Each number is 500 + 25 x the weight over its row's rms, rounded and kept within 0 to 999. Layers, rows and columns count from 0. Numbers have three digits each. The size before them is the row's rms in percent of the matrix's.

# gate: layer 5 MLP gate, 2368x896, rms 0.0321, rows 0-74, columns 560-615
# up: layer 5 MLP up, 2368x896, rms 0.0327, rows 0-74, columns 560-615
# down: layer 5 MLP down (transposed), 2368x896, rms 0.0318, rows 0-74, columns 560-615
gate0 096:505496485553484465483514491493474490473494460480497476482505489520493527522537464486507482504514519508509504448501489525565518561516517504474510538534533493484505544500
up0 101:481505509444462476520542484507490498515507493492487478490492482499450475474474487501544505510504485480490537527518496533480493460476471482503501521483453475509555515504
down0 100:496448487488463497497493524529491490494479514522525493490510530533468519494501493501519488483530490504546498526506529461499474510545515522478542422462470494486488524513
gate1 102:448489546536534477500490534494533481519502497478469485550531502471504533525492454513529483510458483488504473452481498515513466515528509504489509442538503494515509512469
up1 100:452504513540520523489502498488502502526488494491490439463490495460502493549532518546489475505492505506493508467472484475491512487517493522445520464516495520540519469471
down1 098:476516509508479515531507512457533506515506503526436520512494473522518521511543483511480477547456512449469473513492523497476492531528540525444468545496457525511510525474
gate2 102:484490484526534548485540511549493475520545515494522556490500483509500503521495485487505459476547501532520529487500524534469515518492486518475496490539490475488468519434
up2 100:454514522523472485512462530460482489473480502477506484492523513508454523496512531508498449485515503475536487529464519473496478465480492507497499477463487512498479513491
down2 100:504483480518473464499501535397512496493492536487502479456504537493565479494512517496515501533507475474517503525518524469489492538463532514469509519496515517564490495485
gate3 096:524553446503464482469514515535537482492488473468493504478457531531534539501478536551458479486485537552531470484444513483492521573517493536489532460501498498483515535490
up3 094:502510518494510518480502474480488447527529466489535492470492458473532535515499515430480478462520503507533469525450454504525504516450515504504505477479493508488539508474
down3 098:524486478507499499530497483430479456503521542497486560530522510488442540552522513498482526507459510493520501468533527555500554442478518508503495444519552529504471482491
gate4 103:512535472471513455499495476508522513523462471487517513527518498541502461511544524468508530501507511557492453498490508498497512465479519450465539465528469514495491500504
up4 106:560506522470459491503494507490563493527467499456502536504465466501500521450473514493498510516528524511497478458542476492518477500503537519462446529477490473491490497447
down4 104:496505538497522496517526544469489485508483477520501504517544469506513513502537528510490466501479484512471492505528511517476479577498504492442469544508518469551440523500
gate5 099:575492463465524487519489559496529514485511496477501484506499535499463518479484473507529460477502495489465496477499493488484477532520533516478504517515460541536483503513
up5 103:456506533485446560496494487512462464509474530524475535519492487485466494551538546458503515539524513507509472499543509523503505461481453476499454505523534485451537469475
down5 104:552536463464511503498516514497464502509458498489482511484493480537515502535506487476452477515504528508473489474510435498483487458513466512529476503524511564459497502499
gate6 099:516488502489505489495476468465526500544517497520520477500466516501441485467506527484485470532578441481524507507497519545483493519518531509497544477457497505469493523539
up6 102:464462480522494492481534471506488514472474504526510488465505484518538533533468516522480517500451478499483490511481522517483533523528510473488494481525489456451521465460
down6 099:519486473498487516497545518592477486509469538536517491496466486507479468499478501467484510478491555503504476530530490466478495520496527501508486453489497459456514457543
gate7 102:516490507532508532489508491532471502510523516496513537466519514508504511511485515514553485536529510475483462493507516467489467470499523506461496454484513495491474514533
up7 104:517488463501544497483497486462528500546486451481489479502519542493503491506517532535493482499532490530530516518478550494498487447508527478466502476524462541477520525443
down7 103:536517503526456489480532474507533498529527523528474477502516506469457466492494509487512475486518488524507488521514499502477491497532496506467512463448513504477515524475
gate8 098:523506488507481517412518515502495483484532495504483441505500428498507558542502538478531521490514512492513521475453544522514516447522504516502526479554514453471523491528
up8 096:491497539526456509485525497533502500477485490552512486500483459496548471558492516501520472503528508491500492503516511531476509489491478508477497525478467457464554452559
down8 096:517505510503470513457496513620544531497530511522499513518524534480491508413485532485510506524486502495553527496499483467500505484539456498502501494520557512519511547519
gate9 096:492489527490495534476520477534507498509515486461497512524510542495478534491497463528497495471470475493438486511501487511483517496513475518527470511534462469517509525463
up9 098:530513484535488509511480499478496501473540503532504554444530470529467484492456470537503492495494489520539562507499502513494518439506544433509515503486506502477496511470
down9 094:482458522470507529468468509487517509505509487523454503506533512510507523497472486485484481519547483476463524509513505474507525507465515507562546523521517527483539523488
gate10 100:486526484530490480483488582500516468524496505521473511506487509495473528562508487525500502491504500488529558529502506512497458500530536519519505556513491518532511466503
up10 103:477527507502501504512478485484509452527500496448461508480495563522495471545523482460477502528516533510543518484456499494506518517503538535495486512486503493482507495497
down10 102:469498494472524477575515506516463440547483509489523533562537500463500526469494455472498513449484516476525508510506521504511499460488529474552558514503446540485485473512
gate11 098:485520533495522463480536472493501542539539464485502476516513475511457537489457549533497500513513471508534482496469523492529504495489466446517518466519494513485512536469
up11 099:513505512449503500519511493471527510523488456486506469480521492466518471496475468478487521481548537525502480486495519522510526497479492496504499524539512470486455454519
down11 099:494528477462464534519496494538502476516534537530524533456500509503481519561507512509452467523495488453535511516502506496511489529508483488474512463502510514539466446517
gate12 093:530504502484506498456473512515529501478507535476495539544515497507490458476511500499496532476463532465497505471518520468472513498504515484481482490483495494496441503510
up12 095:524532532494472546479507542526503481513516533493501490501460481526514487484500512535481517484476546512507458480461509528496463498503534480432488537525503465482478501471
down12 098:481453473507486511482488519548503470484478469515451509529485466519503502458538525518473492501520486531515514519512462527509504482493504491493468464491475476530513531449
gate13 104:463528482448509493499546499517433460498509532525503472514508511523476536501490504471519518503495530461468582484514489553507469497464507524523497548484506521485523485412
up13 098:517558472522490468448494514547535506477503450482457533531487505474533483535492475517504494485485506549535491560514493522496482503535472460564509523492483515505454527507
down13 101:500517516524481553497491516472536493531475506487544464475504525492520484526502473474480484490497501512480507490561548474501460491457549475504496525509493490571480518517
gate14 095:488517471468440507491503473507527481499500531440480553494485471476497535516546511473525450501488511458494529525467510550484466539484520522548479463509475480528554463482
up14 093:530519497481503505552507517485472492493494499491504537492490490543450490508491539452502529489494477477533459490476523512488481479463446490529460508512500480510461514523
down14 094:511574490505507558497562489499502539478496470511494483517474533535530507459540507494533468521474490507472521511525515485526494468517498496513488514484488416533481437526
gate15 093:541538510525480480514466473496506486488518523456497486471510516518481509491547512532489520491469525489497506469507490493506496561511481485494508511475470512454532522515
up15 097:518554502506497470472514492506479475523499523528512528500521518562488554476466507514463492462514502492537500467493479482451518523491464516535526500548458495553504505472
down15 095:496536512514484496518518521474491518474511517534492510517512501494468510518461462487517495479522461487488536539510473491537543475508491508478482501583495486497484483522
gate16 102:502504517502474483440486507514523503499510526538504481527492480493456498536477506474523492498451503520508496496538515548500497529536469488452481496540528483512532463516
up16 101:500437517475489508484517464486453540529543519498521545525470467516474504497514487526481550511520476482502495502505481481496519523457474522517498532486532521505492460525
down16 102:505532485550520491481487445533474493505504474518520484488457492546477527471474499498486550514511504544519449470501495519505476473531504512524517508487538469509517511510
gate17 097:538551494478470500432487516475499536460507487505493519477498522515471511510474491523502477530502516519509499464457528480496549496460509486496470527472501486472519434472
up17 097:472487492471484511507473485512473487479533485498464465492505530469484501515479468524496491521461501516477508497484530480528498506519484498517474506499533485491520508500
down17 099:497500520465501520492517483484468502491465501486491494497497504537501515504502488505504493507481504514535514518504473490514539512508493521528516535481496520502507495522
gate18 101:488529473534509498475492514404481535480475534529463508486482523497482517468494476479544507466495472502519501528428484494484506470504549480507540503494516475454503494488
up18 100:524494536486502476506520486461474518457521496462506424511477567516503508508469564492521508501504520458478454483531552496483517550528522486483507528512513511509487518507
down18 097:497476546479557474517522465586530487492526496492484452443514493509516483512481491509476509521444537483508503511472522518468501493519435502490489468516466485531483483497
gate19 097:489510537481485545479466505470430506499545463467488479527549498489491514509482472503518533481502498489519489483497501497469522459499456490516463498501489505470505465496
up19 097:518413469538516522495491479510561521526486466533480511492536531525475508503518551507497473498537517454490501474509513494493514538506465476507507530493488461516520520449
down19 098:524477493485538509478501490425495502495499464520491539465500468501488485536482516493497538472533516520524484516499470515515527501501461516516528477506467524511469530496
gate20 098:461455479486504455512485489515481510510499495489475504486510489502508493494469502510469493509515503472482530517508497497487487494516475524526506499478518510495500510504
up20 094:464503502518490495550490462539465508486535488493507521478491436500504492503483513525476482506519481492448518504503496484446475537471534515506512499485522515541481516501
down20 096:511486457515504487494499504422484525476500496465480536502488455528504503487503480491490460538472507498472541494504506522494531499489525541486478507515512484479493472501
gate21 094:512539480507481495529508468524504488509502496484489508497501470457506521532468531505495521479467518524478518515483489508549491480450521481481464523482526489481536535457
up21 096:505530492454538501509487471536517498480514560460538525452518536496559471518494508490530500472483502520451530492497493522476478476525485475502500482482482496486522513541
down21 094:536498507520513487536532508475523522505482465504466527500482498492497486519498517481535428494518533508500503516486521517507507489483515485461496522469472516489486491496
gate22 101:510497496456498510482488527545513518421531534507570472509493490476458492509495538503514504555497459521500522495511501471510526508485476525539511512520488527504474480477
up22 098:486457481510509510501492506489503490481447514493505523487502474465512512461512514493476544483509502480486464498481458479496465441557520460465497494505523493482482516544
down22 099:485514538465497498493541535531490475516495470449528518510556475442533496499513492519530529488484519501510499482496483490495476540510486482515489463474493512529507463467
gate23 095:483488493436495481484501513477481482505499472504479480509478486504483522459507494460506512523474488471514509520486507500488475493524481496502481482500510499502518505441
up23 098:452475450543516512465457474492492486490510555466505481527471478463525542526500529504537484557522514466479510498515495508470476483497488512488520478478508472526511484461
down23 101:510504517488505528522503514366483538527499523486508496462505489516509470541501441523524487462477473486495473518533510540465497473451457517493533482515494477477504515523
gate24 093:458501530498470501501534484550485479472525549514455557494440461451509493517532439463522498486559508524506493509538529532517473512459489529474491514539503504458510489500
up24 089:482488482515510476498503469506559485527512517470482518480510534476498497497526481502521472493496478465484528507504545450544512549454496553477483496505495500512541543498
down24 091:502426498514500525526512489565517528477507543525509536515480523456495503426502477514498477492509510518541542479467453513517486510510515520437471508502529496484504532532
gate25 099:452483537468568510540504496456496524536502470512480451527530533529494484490513473460549510501506455474488491473492522509462496521479503476506505515481483480484519523509
up25 094:503502510539531463488527487490497516507515507544476455471468524501538484524498464501507544543514476504526488484523524473478470506502501484490495480501475473521500528475
down25 097:497524482494491494483518519494484546505454454530539513511533519488505453534496501465494526488509552503492494488490493519523478504515530460494499503500461481482481551492
gate26 093:497498499473510442487471487505515457491558539519497506515469500456499497504467481488511508485492486500587491524475545472454507523514551479533497463505522502532448524510
up26 099:483489496484458476482538471500502495467518500475504509490465517462520489465464493484485475483479492487491486501522492461492512490554615541444473483518492529517524538555
down26 095:489490502494486477479496501555500518498462471464512526553522520512503479478506508514478522499493514536453563483494522512536499518490479495437510504512501500478547513490
gate27 100:471500492503463497484490526500566516541468485476504500538503494529516460495509485495493501486504476497526526465526474495525512443489517459504488456542506505491525511583
up27 103:529506495500479480488488523470496540526500493474531499483484506509498440515498515523471487458507471499530520499477510495472520517513507520503475469531541562548463532534
down27 103:536499501444494469493493512580497471525499445536470524536503517548514472514493531525498470474503517482541502467478496507452527486489496531503489509518525549536509519534
gate28 110:525549510494491505511503457505512520467513541494501450501477536486498480485548473497542528487506502480528480497486470516511535519501479500462478450512503492503461497504
up28 107:443502499523489470545483542473483447507468485524520509529516522500537517512451478451497451475535504530467517481523476512507521498512524507525517498542470481477504457467
down28 101:491520461546520477516488507442549507527500511486475528500486495492467483473508488508485515537474507524479498490494529480467473483497498494471539463490515538504558460477
gate29 101:486508453523497453518509505582480477477525474495504501497486466511475490497455481489512493469481485493481501525516499461488488513507529512472491463520477515521501468485
up29 098:491524487525471478544508515534510461476551497491480492502517506480468486491495468490482476474479497494499502513572517447511476492547543549481479494495435475522499473542
down29 098:491467480553503501520524482516499501514526501472499499500546494493492530479479521459538518487503483523490505524475502501483522505501453480482471512538480531525454483494
gate30 102:447539496513537464495510533537470485513491495579507509488489489487486516524495508526489499562495486454524515494530503494513556487504512497495471475496494499510527496481
up30 099:468499529462537504490503459535505525482504506519564498487417499447484474507473483462470488560523488512492524489512522497499507525507526520437525493485484520474546488512
down30 102:484552514471495510531500482531511475475516484497526533541536480488512533516484564501471516500534448521501450522499518502512530560472478504500512583492481495483472480488
gate31 102:500515526516478507451475482532483475506486527522474488475479480525507493505501509474531490530476511468535504486475531495487483496546490488524455501491542471487544546476
up31 104:481516488546460503498498504474473497538513469520475480469498529477508500464468517506468480469490476500489467502474475528486472460487538502521480470544502515568512506521
down31 098:480520514487495468502467495506477484501515496525537436502495511514478493481498521502472507516511498550474491477515525514484520470501451504466485494500501466530523493473
gate32 097:538528515533476462485525490531464487523514517499497494545508507505489507479507536510500479476490497477478525519483527511470513478499564485505507501511484512514536494496
up32 096:497455483479491491523503511509517505501500476496519520473487526459495460473500475510550479523518546534488529466506511483487507527481480507527476514489513503510480470489
down32 097:509469487479497482482510485503529492519502519562479482502475481486451508508506500501509501500502470509510512471505505500503453499504510498503483539525502494511464481516
gate33 098:472499507447488482490513515489517449507479506496496514457466534477504510534514490473530509516470513529484528506495507538461496505492520534532507490503487538507511507484
up33 097:500514450491526504507505468495533498495473480510486485489504483520489504527463480483553453464517479481476545515527483482489472521502466500494458518527498498478482459514
down33 101:463511466452524496521503473442496466521459498481453482529469519493498522459459558522504521514493491515524514477509474501497498493505503473482502476481479499492501491509
gate34 105:501502468530473476480480522497495496497529513523472460467450503468502481504487490511469491517523498501539523493484513545545506523500483505411483427533496469518498527515
up34 099:543505541465482461499497456510513530488497512483452482526519533504515489496483520466497492490452490520503528453498507492504484476488490500494510480488481531440490485566
down34 105:525505529467468524509457476547489473526434521486489501534553521562455475487532453503483519483510481520494488517473488513500485510507486497528517514494488530471506462503
gate35 101:494510507446553441470496514500487503459480530490511488501513498468502490463507513498478509487503479577478504503493492541442500479535510499476506553503529506491492476525
up35 100:508516480455498539506506494510519470503507463495539506497497447503482480466522469472482485475485505501527504483495497523475517524473514496512503493488496544502536518473
down35 102:507496518522489513434487468424486542495535534497475563444494535485512493464499520517482497509488504489484504508533524493527472506463494497510501467529525508456510488523
gate36 092:492511472512497501478524454512446467542501487489500481534518491536496519544522536521511540511517487523536499519497508499476488516487498460495517483497513500532490502471
up36 098:502493546495521466487469495516454501475482523531463488456523513437490457470524408423539520486492533507481497508499474464512519504573490481505470497503496473485500498527
down36 099:463534529481461493485526466508483480487520489515478532483458522457482457466554486501467527494507508504502509468494475478539500480510478508506493526459495504554495501472
gate37 098:503509485491516526515468500545501514491553540538519456521476478481497460471481517438492491485500516513492487501501526487460543475522527489495517466503501450453523529482
up37 101:530492514503521522507499488514489502532526504493491491499462506537500479519483490514544522460499500497501479481481500515498514475516521491461551454469483523484523502484
down37 099:471504493516541485506523495513479474543466489497512506471479558504529489521519477512505526511527565506535492513510531511492522491466505480509516520506478504477515476511
gate38 099:510525494476493490473518551474501481463517457503475497486492492522506520494477494451522484511537487525503509536507504517477544491521510518500491464500559499499519490517
up38 104:474517478524494544446476443470521481492517497508483565446497502461494489480479510498473467540495495492501486499504491509508515512474502474559487539487538479483496530484
down38 101:485487522489463501503490440481510479497511452490508487517508504481477488516519507533488479516465499470459514491544491480489516519484539470516484497460496517454498472484
gate39 091:486556508464497489478473474566486491465499535504523514519500499531500505503473456493531488460473512518506488520531475503529481473512512488492518503509508507522533529489
up39 095:469508475502501483492470511461454497515484489502506462511508519516503499510504522497527511506481500487491496479491500481509515514487493515527501486486534494484441456514
down39 097:528521504485442486417504523492511518476512499447514497497484509506500532521524536473465495511491513456503467515460487521498518535490483475401468553529482494492502533506
gate40 096:552533471510521500490494464471495521456492524506514486477488470509477532492511536509486501470491494493478521469552536479507500441485511517482525495496499506485508522494
up40 100:514513507478477498483542513491468505452541453529505492475505485526516502481554501437499538505521479496460509528475535504505526488516512529489510531477540508477511497553
down40 100:509542513496490449433477481451497511493490468518503450549489482502467503516498486477494493508505504489493510473513526530502482463487492494528499536509521483470549448505
gate41 094:519507486457516493472568533396487491493490500495445467493514568518470520509526479547481473514483521458464526523488502511485517477486499501509515490539519511459502501493
up41 093:494505516478529540502462450514567474516514482491530531508525538515532489513502497474502492510525502527481525488547483512484496512512485470518506496470490500518481525498
down41 105:501512499466503504477510482667497508481507492507487470509527537492497504536480537506505467492513476494497507519480520503466522476495505530533531495524491483499501451484
gate42 101:535526529498512534488494496483468479499471528506474521550471497500456493511550495471479507488443504454473480538486510525495484491498474492522506490505496498489490516487
up42 102:496527484433458527500483500509481461480478504524464532504506472504518510478532455503488494463437512526473517495493501531529494510505502517510517496474514527510535489474
down42 099:492491496467478540526448494539497502476531493521489535470486499515534525511511528452525501469507500547479531541500472480510555499475523470549459491511505523491461521518
gate43 101:510503506486465534508442481490478481515485496477516499486459523502516525542498529545498581501489464490482511496537531470490507462490482510483523513497500508475490558495
up43 101:522500525527497491542541504510519555522476505520487507525505526505472517524493516504450491472470502454532459483513471495533524469483454530487512494499483469509539531482
down43 097:540504492522484472507518471525487543508460527496536501514485457462522506531543521461527503497490515506511482542513527494488538482474535484539491478507536486503489507498
gate44 085:505582487515502430514507489508504484512456477488485464534508509516523534483479504477524512513472535507472486535502500508493508478481438528522473505518446473508488531497
up44 095:451454487479525491483539498476544513476509498488501515473524528529497506494527546550474533511447456522497537506464491532502480499469528485516519494492546501495520524505
down44 094:499550535479493475562505484497496519472499507501482543502495416502501512504513535517519516494493463491527505467528498511531494524505540492513475465494489464452459503536
gate45 096:456529486530518528497526533511501519476531524467505500480514488467487434479499486512488516484527492471502496479508492516500476523474488466438496520476440543504500500468
up45 097:513535495479504508524438504507483476538428507506467502544456528517525482522474492557481437545509500518523522509494540511507454491521518575493494456487478500505496469531
down45 099:494511509518529483509537483505467519509463510528521512500486556515519495473489458521513500518487532512503479526480490476477495515562461477433533536493515476526510480495
gate46 100:519538522470495516504502536528494512526526503494496525501506513495507522471499479531512491516511462524510494507523488523522509484449514486479488444497494457525446464464
up46 098:471530522542474531479526526502492502464510487467495527532496504476478483513517481495523482499513480479531467497487484524506461491504536498508477464473497478501499494531
down46 103:486478499489485505502485493470488497497510481477523478533458502481497486457487476462495494532482463494504476504508478466528536494509455480534533503513521530536498534522
gate47 098:536513499460494526518508469472495459544469504514537485520515525539438525521518453454519520461503491519502514509541507524529543517477424475516473474496530505519530475461
up47 096:495501521514462540503474469524471496471492461522533477497519488485503483490478509496524488480461514499502474502522494531517499482477558457529502494488515524519532514504
down47 097:478489510513477543485538542513494496495499477503486505490490536473531499474488522513493511526523499490532541521467464517518479488508501534521509536482494439504521507522
gate48 093:500493512455479532471490465581461526538467560486495439523520502477509512503472539515520519466471485527532512522487543477521487529535537494448506490464474523497484474519
up48 096:488480521485521487512493493547530497520506542520475444511532495468542485490504486514492504460454449454517502505494527448515500477511497489483496517485484495475532442498
down48 093:506517458524489505465512482379486528517477522505504513461485497470486529545482480460477470500482480564517516501472507516504479478489572475494539523460524507500452464500
gate49 100:471473540486468486469473519538507502464519459524519501502516468550459519485504481497528490534536510496471527489519525525507522506525522511532478509494500521499464491528
up49 103:462519511506547510538511518509523472515492555450524505494527518446516472533549547492502477529470545461477506489479516488468512535524464448478483475531513550426515496474
down49 104:474544450547506472489479519532508492508514501488494467510466508504530522513522529495530497455469496530509522473512497473538472532461443525479489481503491505489453494476
gate50 104:469500528522475518484493525505456471532466528504496521509486494484465502483477506480510495492515499512493502473479540485516519512498481481473498471524469487489476485494
up50 108:537478485527469519487492521490453507519521470509496526476488486491532543497502512516510511491517522485469437519497497467508513542535535478495482517507493543474548497530
down50 106:522416469505501505501518472521486494516508483484500482520469493518523541523444441488478509535476499485501522499543479488489539545499516467533519477497511507469522485543
gate51 107:480503517488505474502426503521519470548486500528498498516541487442509533485502514484550544528502492474534487535487492510461505460491514509507543501519523483501514493523
up51 109:511506487482491544496519516470472509488519526481520481495503538534495488510504543513507481462474490492551500466471503528480495530507509510512539440532523514522536543495
down51 096:473485496497489495558503522358474464429506512485509522483543526481492493470528475497495488535509483549529456484491502514525516514502505510529506497502504532496526499490
gate52 097:495499496453492485494527505485499535489518440546479459499502483474525469474518455517502512502486551495480525494483528504501476528492514464547532498498517532489485497504
up52 096:485515513557476492502477492485456552527522495541555462479507540460503453502510490511507487447526541477517493507533477507501505523473514523520520506506521456474480460513
down52 099:547480524519516529478489516546489506523487435522522513486499542517521512531474530517512553555490481509446500463508472483493548470520517462459466546530539491486499472505
gate53 095:509494527510501513490479475553494483433476484515486484516529539518496516515511528527500466505519482479441509544506498497509489504526533503462496453509493493493504521470
up53 099:464481491486510481515463501496489498468482512509517502493511461468444499541505530499514545482531515494498491504532523521502473533487465466521493501486471491514490461468
down53 099:516503516477482493515483467528518453452483497474498536511464489518465493476502477510527483473545482466459518502484561511498515458533527478486529474466546508510476507500
gate54 100:496497489484506482511529521486480497530496501487503495484520497575517537519514524500524501472474494486530514481549524473513489445493555470490493507491492475481521519495
up54 102:512523514504542543472474525478506516500513530566488555490523511459522470515452534514483478504503517480491471531513455476458464513479523485501516523447500497493469524514
down54 102:526546486577529472489472555487526467524507484500509553507478499457488450514536505483496518472516526481503543529557501504449519493479501491526487532444529511525485495468
gate55 098:497521498500495488501538498468503495484502503476501487502503533449498497487478515452488501489482521507511529545437473521511492492538526455496567536538483477511502519533
up55 095:489523553496510492482504503522498469496525509508516498516469486520526513458498510501492512500499524497471461505502514482508494473478500521508493495503519536543471497467
down55 097:556487516485490519531508531450549489488504532512465515468530509535519515529507488511500524515480516494521496475491468473490529470514522506510494472494481487494512507495
gate56 099:513487500503530438471537509500519511501523475550525443493509493489475486485478513524522491498506482469498493499500527494509475533518546480507548482464472535456567459499
up56 101:482478510483499496514507495518472521449535548465523529489495482496514526516510519427539483535533525488488484481510489488516516473500507496498447545531528473476501524495
down56 101:436473464506497489527513468549488473466500470480438491433506451488472470510485527516495466502495474516480468472511504520492512522475475508515489507490548478521521491532
gate57 097:518493485525500496469499487472474480476516521488491458489527515495458512524547500534465495493504481464502492428486537548518496504507496461490529463506499512463434502494
up57 096:525471469511497514470527524529488474498463494507497479502482492518512528456490503511533491528495515517496486479500500509526523480511503501541537537479492475483498474518
down57 096:533464478555500482456527515511554509481533494483535475480481536463503566487483516517491541528543501492533505478489501445514533502531525493506502447498474484435497514502
gate58 090:475468518518499467533499473469491509496471480504508492529522490479484506509512475577504517509514505467472517535503498537509467496473505540473529508556495489493478484446
up58 094:487459527494499545530546538466511521493504512500487499478452525515462506536517506510495479496507510514465558470504464507500489530533469502471516510482504463529509504517
down58 096:510498527479506487488523482514498486506542498447497483510512440493499499500508525483515498492474534482474550497525527486479489510504507467498464483528535512472495514484
gate59 100:503511501474457513503463533496444515509488454485491538501485508540489513479469521483499502511518473512523497476513529472491469503505527484457519511498523482483415500481
up59 102:505491507445512527471562516500470480479549478483476522457494493530506467464511522512459517501525481518529492446465536487546496522481564503456488528473521488489489507495
down59 102:513550469513527504482547526535497548538515506496496505470459509497475532472505514486536524529517544503476475518494510487542487482470519538463463499489521511506510490492
gate60 095:516539503513491515519477488479477512524505505526521492481483522519494540493528560483471525522537502503497520460443511497533491473536507475459487488462511511502494489502
up60 092:465482571495470522518505536496523534500488456529488492492465519459486499498524490465477560501497529502487485540534537495537481497515498462520529520479505547518518457498
down60 094:467524533487466508463506467463478501531492463508474523557549483455541506499528523530564499472525494507490505502507505474483480505511474517461512488541485476490548479497
gate61 096:446497492521526523511491504528524468514522471479518470504460517476518487525512476471482482435476490495544499492522551448515568523535526476527486489514491511486490480498
up61 100:461500516485502551457515515509516507511546514509508478496486541485537529537524544516479518479465522488504464474480516431510519503474489474520511521475500468467526479485
down61 101:452498475588502527483498522533478494499505523553489513489556498480517494483483485495530530550528455501486510484476510471518460497468528491494505543501542477501508489472
gate62 096:465546469480498465485503556480504515501490513504483491501462551549465524500471508491501493515472489489486505507479508505497446506518491512503485509525515495485504494517
up62 095:525498519515468491478498504480481504520484502538514540493427513501464495506495531537529484496500463477510505502547505507487475479508505520500503507484501515496501504505
down62 097:520485493489495509464525477489477489496501488474512509457521534470511491477481505501484521465541513493528460546510473524508460476487446523459496510468464462534537469520
gate63 096:479524469505512532460533468533533507521489548528489468516534497517448561519488435503482499514519528527502508486510520498493505519524476497502481504459568515522468478477
up63 096:520522492490510492531495519524491517495501452510469508517514509433485471506478503490475516489462493527555516466515521527487513512469508492493506480556490544537495515526
down63 097:458477533463492480470470524514510483427491503525512489487527466525498521504504448482482525512487486476520473506514521471487461500468481450514533481491475480524502501544
gate64 097:486476542532471503506474476503460526536504498532477504411468536481480500511477504484518482509437486467475475501511520483523449500492510552469512471491533521494488532474
up64 096:525460526484508494477487532500507511496501512537440535464527489506510491521497524484505466518491493486509524491548482514512520518475463442491529513499495455490459521520
down64 099:530500495466514539490518494524451469525543511552509519516505489483506502458538492573525492489460478461508483515515528482481482533507468536520518475447485461472531501482
gate65 101:495494487465490469472503503464492538485466510470535490498527526527546563544492462505469485491460504480526498484468483495493494511509510485510558529524494502470519517498
up65 098:474514493517525499484445476519509520492517484444511479479492474498507457475522494480495474508516487485517512522542481443486500473491504509435477472458480475503493516514
down65 097:482502470502551554535464495512516533523529468494467450496499484514500498481464521491466458505539480516493496543488513467494484460486516493513530490536549480495473467529
gate66 093:460501488518549521460473486497501514448477454520457525463502520495490489460489480513493489507474452492495551499528488509495510524477478528509529513481511544510496454453
up66 092:490462518487440467580498476530504504510514467475503450461479522469480468527517486499513537484480534527494518473536494483531519513529503471489485509484525504475510499524
down66 097:527534514507483505507461477513506504462510485504505497537485502477463532497547534485499512493531507482539471553518527509464508478530474491559511536512519505464524494477
gate67 096:482524504520529530522548497568467528530488506539533491495500494514501475538477471510472501488510486468504496531508468540509488507450493534507508494512491501491472475520
up67 096:512483528515494481511527512452492515468494447513458527503534497527491502510516534505520494522499481509520490517513527462512496508507509474526520489493516487499516477478
down67 098:443512494537482482519491472521492482545475459454515488478465473518506461471519503522510473463531482503527487508534483536502519474481497548517520500515501440535443508494
gate68 095:484506500475500478474487514533500518539510502502521536513512505475498462484538478471478495455500474470556554521517490521452470497539508530459506504485472516488528493469
up68 096:493517498534491481430516454470494466474526481493497467497486477475480493458518495468525494479475459465525538489456470457517455514514569478484505529460488518533497520500
down68 098:513523513510434477493483482519487522513458515503500495527505479501513501460510520512539532506437472461499520524497505469509472506492490549484530511517486504514534505472
gate69 098:491510442498532509441478493499478519519554500485507484499498525510510546478484467531505494460532549445474482527549488501467507490552562532471508535462499517538479473499
up69 099:483513529498530531495521494531495494494474525485482493503489523558467533501527489503516481510510469480474531466519475487493473525506482513500462513481493552498475487495
down69 101:533482532549478538500438494672533476514521491506496474503532477486523472508485476520528553444492495466533518434494481518465478510492488521533527511504481501501499433482
gate70 098:514528520490498490482477528543468463491459465514503502508509530528481490545474511493479522511521455527504498558509534502503505489524547507527491540502472461510500497454
up70 096:533479479523508471526515472484471481525535507497506500437488513517459486461489472487499498505522475484471468482451481499530476506495547520496508513451515496516485548523
down70 096:500511458501488497477516466449507487561517524493525561497504488456427499511515510533469500501509485487508499485499502509516505507511521517466494500494501509483459482477
gate71 099:533540476520558566499470541575502494481528490465515508492492462482496539507470495513504485478500455575518502522487503467528491552489521509492522482507495476513509493534
up71 098:537533472508468499512486505539510478477490516492486527491475497523510502516508565494493505505567474524490496500523520489475520464487492511527548477477499518523465520528
down71 093:471510556440489501495503507533536528505473496522532466534534512456516477500458498494442487475488477428480480467503523493528499558476517530512528473519538474495539500471
gate72 114:562449491503484488520431488520539449549485474502476502481558507525475521474458493506475516561464496467490459508533518519512498500480513486473522496480516518482522515498
up72 116:492501503480544498520490529478488487465504539473475497480499492518489530492486490483491506511480506517474487495518501533484481464538465498486540512530512469483520483514
down72 102:477535528575458512475469522474487535510489497501538472535476494489476480489522544496538538493559454548523510550448506469508515522514502492453467556481517501500513508507
gate73 095:499482505520536488473523527523495526563500498466542498487475519505434535473496494499509476543482493539516512490540540555535546518482536521489504505543514530457479520448
up73 094:498471490511527491500512493555502525515477480466526485509488450503462509514480542502525473522490553469489492498528506573497527540493517517486455468523521502511510531463
down73 102:491505473480503548492461479567497483531507516510506538471513527516502523503477527483519532472470465484503521478490550552510521503468486499476489494497534526508529499513
gate74 100:546481507518515491499524479515524486504516515483510495495508475501462480453493540518490524499541438506553500491513519487462495473489505459483530520494503513477543529499
up74 101:496526473513524509488525457494489529469518517517505508505489443546492472486530499522514569511526495476510462505569501516477516495493490500484505495509560473533524496485
down74 104:542493527516494496501521500525497512515532470506516487481464461530521458468507523510510542515523487475453463535527517499483503493490528491493475485519494464528499469500